Weights of a small GPT-style language model, trained from scratch on English Wikipedia.
Size: 11 layers, width 512, 4 heads of 128, MLP 1728 SwiGLU, vocabulary 32000, 73.5M parameters.
Architecture: RMSNorm before each block, rotary positions, no biases in attention or MLP, untied embeddings, attention and MLP in parallel.
Training: a variant of Muon for these matrices, 457M tokens, 3486 steps.
Each number is 500 + 25 x the weight over the matrix's rms, rounded and kept within 0 to 999. Layers, rows and columns count from 0. Numbers have three digits each.

# down: layer 4 MLP down (transposed), 1728x512, rms 0.0434, rows 346-362, columns 0-127
# gate: layer 4 MLP gate, 1728x512, rms 0.0441, rows 347-362, columns 0-127
# up: layer 4 MLP up, 1728x512, rms 0.0426, rows 347-362, columns 0-127
down346:493462516490452534492471524485499511517470481536500499450477494483476508553483501550520492459481514484531498478536478502504487508492514523499499494462485498528513486495477500503479493519480529464493546517464481493505476530534522513484482520521525513483487460497484490511466506470485519506514486538512456478486483527532523542533487505487512509496515459526494494478504489507498462514542
gate347:493504480513532477519501535491515481510526540495510502475509471539505530426524498488555481540531489526512504501487490503469488515449502546490495504475496529510499512527518499468518485503502516469485515457528481494477504501473463501472526507495513482485521486511532482505499535509444482509449523527471468526520517495484536498502516531539512513497451536467472446528481494524505494476483
up347:543451488463467498498478492492493500514532535490518476436516516532520512481513457442488465462482512486483501500500497496481507508500547508510526481494489524505494495513553477449519534490468482490518561514510509502511469498472557524476529499520510488487533506464539501506461513481466461485515527504483524523493504524488501524471490508531508491483497521496480472547529481497454493531486
down347:534515512512472482512474473485452500549476535475512489492488532467511444500527516528523497542513538455459497556533564515487535525511559531524515502465494482523535513537485510483526485486494519505467490530536515473455520481493518505508515486488472520468470469515558545519484492468503529544549500531499542453530468485480488526501476514538459504477506483518517532481496478468520488484539
gate348:497501498480498522502502541506472504476527515499502498490468471482484532511499483492500509490501525535498500450495522528485486485469486471512482486502497502517485501448511476474489513475466478503548558448484492503473506523487478469468523514504521492535524514481523484506533467511476517514514491493536538525484550466513533536506488507482527497505470528497494476482528512501476491492500
up348:460500513491497468462511467485543498543499522512462537508466493515504513485455468517474527560467498517467526500510474509503498514498516508511473516504512469481494490491465507481509488482483478479457516500491495524483497507523499500523521521496511481438463444465477497484476494484488467513464493506484481464505520508510530505485452494507472515436498491486491493485533543490466507508499
down348:524502488529480496451490486491529449496515503509520479484483468499484490499453498484488485513484531503508513499492514504496481493530466511525502518518490467538511499481494450501487488541500505496504515486489470485499521533521519513492490475497490478492543468515480506482508480509526507501508517527495505509507502526503505461493461478520466534444501537511508496503479476499483532477458
gate349:503509503464462516511507491450528485519508496535466486500461481487484486490510524489521465486484484538499510479502565506504448511492560519536479493542482521477507504477512493470517508486509530499479524529469486490495482471520480511489529533504529502531496522507518513578476501530512502525483467513521509522481456507509502517474481481530517492453518502511492476481501533482481536497505
up349:506506525526527491487502448505522509500504466519455486523483510490497498499462493508503495537502546522442519484453457515511523505517462511456540472517481463459465529514506514540480487495509493488503478510505527499484475483476501540511515507515485524474481507502483476528492497519489499492494505500501465494470513498494441495522494461549492540496515490515525487526494515500494481488524
down349:474511502477527526474497460526489508512473483502511517511489508507495505471484491534468475518467525498505528463485482519534512505529450516492492497472468515516460487526495482526476511531530491513487526506507510531502485498462502465477451535473517532483520487472433473454480528467488491507468520478499495556451516503500453501503472513539480530499493499520509519525509521461504480492489
gate350:551511514504507479489550437462477516513522535499518557483493539513517502478521508540517544502471492520473501486487508487490531479485528466504504465512485471501474499553508485508501473473523524549544506498477511490473575515520491474533513498507481548479496518467540485537510471494490508473540500459522555505500500536537534515512492512523519482494521485489483479472497514509488485466512
up350:501492486534517498536511488546531512454498485488550509504498540500483468496472444503496485524463474540479533523485539463527473454498547495492478496507543468495493555564496517523505468489512498504488506522502495503489505516527505500534515494502521523486499495458536449523502446501503488542466521521524482506531509494447509496498455512503550461488463469454482479485523474519481465476510
down350:491488520508495493506510528529472511491506461480539487513491537499460473479495525520506458490504499497505506466520555483457493550481564492435486467511491505470536513532489494498502501500508458477506511526526455521488473497523556494470462479489502526487498482462484541511507518465428454477489521503485461471521505487473541508536505498512474530488497457524531497543548490467502494486474
gate351:507490514535488459509510501496492505513470546479525526524476499493535502466464471513516483513450498461490474465509497522463491492483493516483503544493511474501592472516503503497487527485489473514473495511501503511466468525501475503503472498519516451540478500494541523508469482491517506517507481524538504535503518491491502477514495468535503498497471489460511486504497538503507534518450
up351:515485468459487492497512482542462457500545485499455497500502476526490504490496519459561457457527493470489531544471483490524549509533518456540502513483519485522501534484502487511509530513488514482514539495546497476473499460465534474486488534498490537509496508473502470528529512475526494500465529473508516479521504470520502508546501497502521504501487505530442448501509479495457457502539
down351:506458486451508540553507501503514487481515510515495483454465491466489484519504476492522539482491518519509523459455482526502554497536501548505490468525525541491519481521504529522492529561461536503485532500513483491523473479523467450467529525529457499512451518502515488480536494461471517552443509486513426471503530473531518528496530487531480479509472539517472517496515489483529480464498
gate352:457577497490477490478503489488502493502528512500478472498546503517510546481476479488513500523533452521512524487507486481500499499515513469493520461539490532474487495543513508502485516478522505506472522459503497521521496445491518490502485486522506523514491497461503499501463522464481500487507498536481488496509509505520457473540494513503507507429488526501485489504542505498509501526525
up352:499529504479506469499497506493550480502501504488480510476519480466513468476522486507488529498498464469535539500542492533510491507518470513517474473517509549469504502514528478474498490555467556490498478535498536479526521471502567505581471471526514499509488498481490475491490507491487523514480498487493502519484488527491472477452534531485503486490540473519484486492501528514499545497525
down352:488526560539471453506525472565467489498531551489495484492520502528495479486531487519514516514476488483565497551546483534481506514484487521533478490524472531485490515559500517512529541528465492463481472481505548514514502489497517531494518517463494529512540521497548497489469539486508496522501518481504488484511466491499500514542512501491484486514487485518502475481500492461502508457485
gate353:524492490492509487511524511518478527487511494514545497475516517466525497509517461479469508547505474498520515532495523526500497530464488538495533464487491544538497489530496473472505538490460492476508506506480493502527475485515488500488520471499478474474516495516508489504526533520462491478516495521468486512467536547490510511530564506457518462492518466471531520481493483513506448504513
up353:507493514502505461482538495543467544510506522476464505527484514504478492524470483479469557486509472496457507491536518461539508449496533518475489506483567511485539502510475497487465476473483506530493511536487478487468520482492492507499445499491519499487478493473483508498544529503487496520509511464519510523523531450478465497492468490502522434497513511482471508514503466546503538519520
down353:495526469506460530459510514497477479507524521521489517516491489516537449483492496521456490505484474511476476469491501470477515484464526504503435534501491495489516522460502527503468451511477510516512538503483469467463528517486480497526521482444519518483496512489476510484514521483497535544501512508508481535481508530530510496499537518486501473525474550527455466531533456484459518545511
gate354:503520502476512538478509450500489513456502479507472479486555474538468488454502530550509497493487515487479496452544471535506526485527525527539548515535473568466482533515529536491541534515481534514502461515541506501564464497555541427450495483502511533484478479527451491465466517508499516488490559502468495518485519499467502562547552544505494474528512520492525465513519481507530481494524
up354:499480497515493482550480487512529560530518558508485449483493531519474470466500537518445491532522509492535499506542507456489478495477462524511493513490541500488562506515514490508519531478541453526519494488491497560503494513520508536453545536471520520486516477459486468503492514497503508541531470502442521545529560527494474440511545526513478543514466513471521501508552581471512505509513
down354:484505491468501491512498545482488513522429483504476508511460496509502475471493471478496471576514505468514484487479542474535518514497463458503509480493502477539470504505464452490461436505515493505497536506506474498532466533495491513528512505546493478515488500522559506504472524495482513504502451476478480508490484504477535469505496485525524551535449498501537544508501525517484513496493
gate355:509490518545507509487510526506498476484500511517548473591521504499523530480486518530506535477516503496494444542494509524492505529513455492470484511487509533454514505537525494480476516501522464482507514484558498432493542472514506494504465531493514480479503473542510522503515476464486465483535509528496520515475477529514549473501523527487503488535509484536477483457444520537520531496491
up355:457508496492491516537518488482519483484539490505498502480516523531549473509490492528519501451503493496505465541485473542515513496502514482518487528472482515527543494505515493470504480502487495541485539482516515509528529440474569494526495502501484480473500515487514454460497498475498531501476511456472465499479495479500477520472483558532536471485471486539549477516489479475481506499480
down355:517472480536508538507500510480559508502456522471467466503505519492501535504464496503480504461557492459520495498485515506503502495520524489522477544509515506484536460492544496494490460528469531507481528520502516491518490492531519557484469514516479507535510480486503495443454463495504539501456480520535496510479498518510505468486485521515469470521525490574512517505538494529458466505458
gate356:490517467512511558488457537483530483502500490469529486527487502483528500502526501505488506518513484555532536500483515503511498515500446545468490473499490489452461484519537505528513522501515466507503472494494489557498504479562550493490499510490478488525510504501474506505493532454511501564450484451520513541489521527499501486471517483523504479492503524503531486492458526527459489513493
up356:543497513518508515513494519515513492512502478471536503534445472510533475494511517476474484493497470501473526487509499514525518495500506556479499475497512532480475522468493541523500528504504481471493509517488500525495507461499543454485475466504520496519488545471511483537517488480547450487510508502500532494521527540495464514442492503514479485468514481506565516494545541540510477447480
down356:506531503464478517486467495476512441501530490456511517493508489539490504495461491453481512510537529543526513500506511536512504460474508497476497507513541517454477539485482502532485533515500474521497482495515510479519514478552503507494491522544506488497480527500488475485450474470516477495528502509532517464509495483470509488497476498516484521489471526452506493506525548534469517432476
gate357:453540494490512508465508483464482492519559481501504494458471535499487489525515478489534514483458499517475478499549565544509526492527534543480532538471537508518450522473516515501539530479495510458477539457502487538498499525482507500505499503512461479489469536511517500477476489490495509546501502494525509528465561480516518534464500497507513524491525484487541490497459509501493502529516
up357:571500477517496491431473518515508495480465531502483502520462497509513451521451460531479519517504497478524563513464505470510524535537509473502454492493481461434499509509523493501481511445472525527496465507456521480470479493466456547488483459542502500512455476476485465503486443452496517515487492520475583515502549487576520471486486512539482493530480500526506516482488505492505494464488
down357:526498496501474489452496498506494528480490499537450522532438539485477479508543460487443503530498518511495514519501463504470483546497442540459485502461537477445494490472519460500532506493502478490497514494524520503505495510487523545495460526504494518524521473494479502509449498496518517520510554540547495480506539517482513555477547475520532494531490530506533474489571493460490547511498
gate358:495478530507487503514518480520489445465514507482503491472521512525507499490496480534476446518511517501507499483507492537527447491515505516471517474468518517559478465495495494522510472550514490498509460502547485535495542555515536488532472539536509457501510471490504528491508499471515499511461520555514481501500473495495509527503518511519480479499502488501520485468508510535506505480499
up358:507480510532482467475513517503499508489499465526526451464506477472504496473489486513477487510493508519478482538521509491527475521571516496496515518523490502565513488453557546528508509511437468486514487503552480541531475496480445520543467512474518495478472488467506492502489537484482506484487492486505557477530477453487532525516500512523503521541485514512477500490463476489526524443511
down358:523495497526476450475455510480473503532535528491539483502506489469482522452495516483533470498515520442511496500508505502461473506543487472517528466541518515520517477501521552506532501528469458469516483472543507495490502470517495486504494519496492500525474459474506550524512511493512487495461467500490492501504527465499530497504519531525514512496522528527486502493504496475492493471505
gate359:494488540457476514498488531492531503482454462495571532505529492522490461421486518524492540501454476476487487459475510464514462509532527511543509482508503506507559470447461509496491499490536475503454443490490481477551501476494525459458509447506467473534506492492496509462505515495523533495502470487489486476518487491491481476564503508479537483492485515510488494490523473462525500519487
up359:498478538473568475514528504524524503497504541537494518513534516537492518524522487497523469542574524513516513508478467509515461536475493459507486506494511493482471501511486480499487488473487519537533552520538530478485479492501524532505502506506466469522503501497492498524538483516481466546551519515487466536471509523461535495518484483547498541516500510478476509496468507522514524464519
down359:505453532461502478490516501476502507467501493548543517492535507535515527501492522510564517484500494504525475499475501522511519511498496536510471497508503478508508476479445483492468500493484511519458480507566482569482470511474501536530500510486521499492499527446488498499516468460529516537491507472525519483494551477492482474501461471505518501546501449485443503474503519480536468507505
gate360:538500453492514433475502518517495449495464499473455481500494509493462511517487515535506497504495533492497491498486509536500520480493499512531520514496483449483461501502487503520525532514475500518514503520506485509503518486526494540487476522489476494445493512521499479482478494544520509513475460460504498515539532517450533499489495555512509531512538472469460485466495515517537541476472
up360:492454532504496475514477468541527512501527488490551499504504530508506479432495482501492480500481522528493463495520494474501534500524495462490470531477504512500481452526452495482430465519509515499527517450539533527503494483505534470468519507530542531529490489495486490463508461489544446511536513488471515497482475526518459554525517515483423498510488496520534488488516508502518474444494
down360:510496484480492469523499521478565506481498476524466455470519461497480538486491487512479515504516519536524531479551523516556508465469494500501506515496514524527470496525497523488529469535480514507457512513518513472516501478501462475460519499483496485495511500515490463519469485466538507518516505476480526495536509490508496509530436530464497505509491496466479549548458460536486496519487
gate361:497495513503502490516521508456481519524536556506523498508522503492558465494461523533472450580481559509472525534476499489454495528491555500441515460556520534508491485512549506499526492529474558477487479492475494519500535480484535568513508521466476516469489491473539490507496534514497484536497512520491454462477484499451487493504499444539456494521470464533485490539498520523510481501532
up361:499535498499487535470488486477484456502516457479560490551527470529535516508483524488524462457491476551482525518528517447479499559488515487509506502483545508525486502484545528535520491517496506500547487516483482560451517466499526517496494487500486515514518503508507493517484480537517464512494522492507485476466532458517522463496491501476453525502513472510509481472515491505489496509502
down361:530509477570505525515518490481497463489476482473486509499519501557472527527494513510498492458485492528482510466530531463495477482473471477518543478464527505482502523490478499514519509455527479477507491536453475507478469479502510521497469501528536492501548488506504468518528508491522483464489492479507457508490500513533478495501462536480510517439524516481515461470454498510478495531516
gate362:500505510527515521496481447461524488475482518495521478489506458539493527450467519553512500500540511494504505516515498471525547527496452505510500509509513468447482494506487553467526501512487455524521511514518543483487503486495468438490504515440516481493493498470473496496521483520494506472533480510479519487549500493474483566464522516506491497563523448507468541547483551489492523528466
up362:506497491544435518472514482476509476502534504487576478548484518539546526531483525527473539483561503527501523529569514500527526488497486492549489510542517490516533554461491483532494495484516493493510463537523516485432528475509452499476480540479483461485512475456513505487524509516518538496503494505479468470479512549490547505468496502524466482555525471530489541447494537506514548475491
down362:512485491519435525463493533500454500538499483525536473517458511527517509524515476480464520466512460520509486537518516510479568495520521535468513482459531506505538547491547489525481518460458524446474480488527497491511495450481466514470493497532472508511481509525525496521511517509488515515503443537533515515475489490469494489531568520516467510512510468472506501470512499524545537493492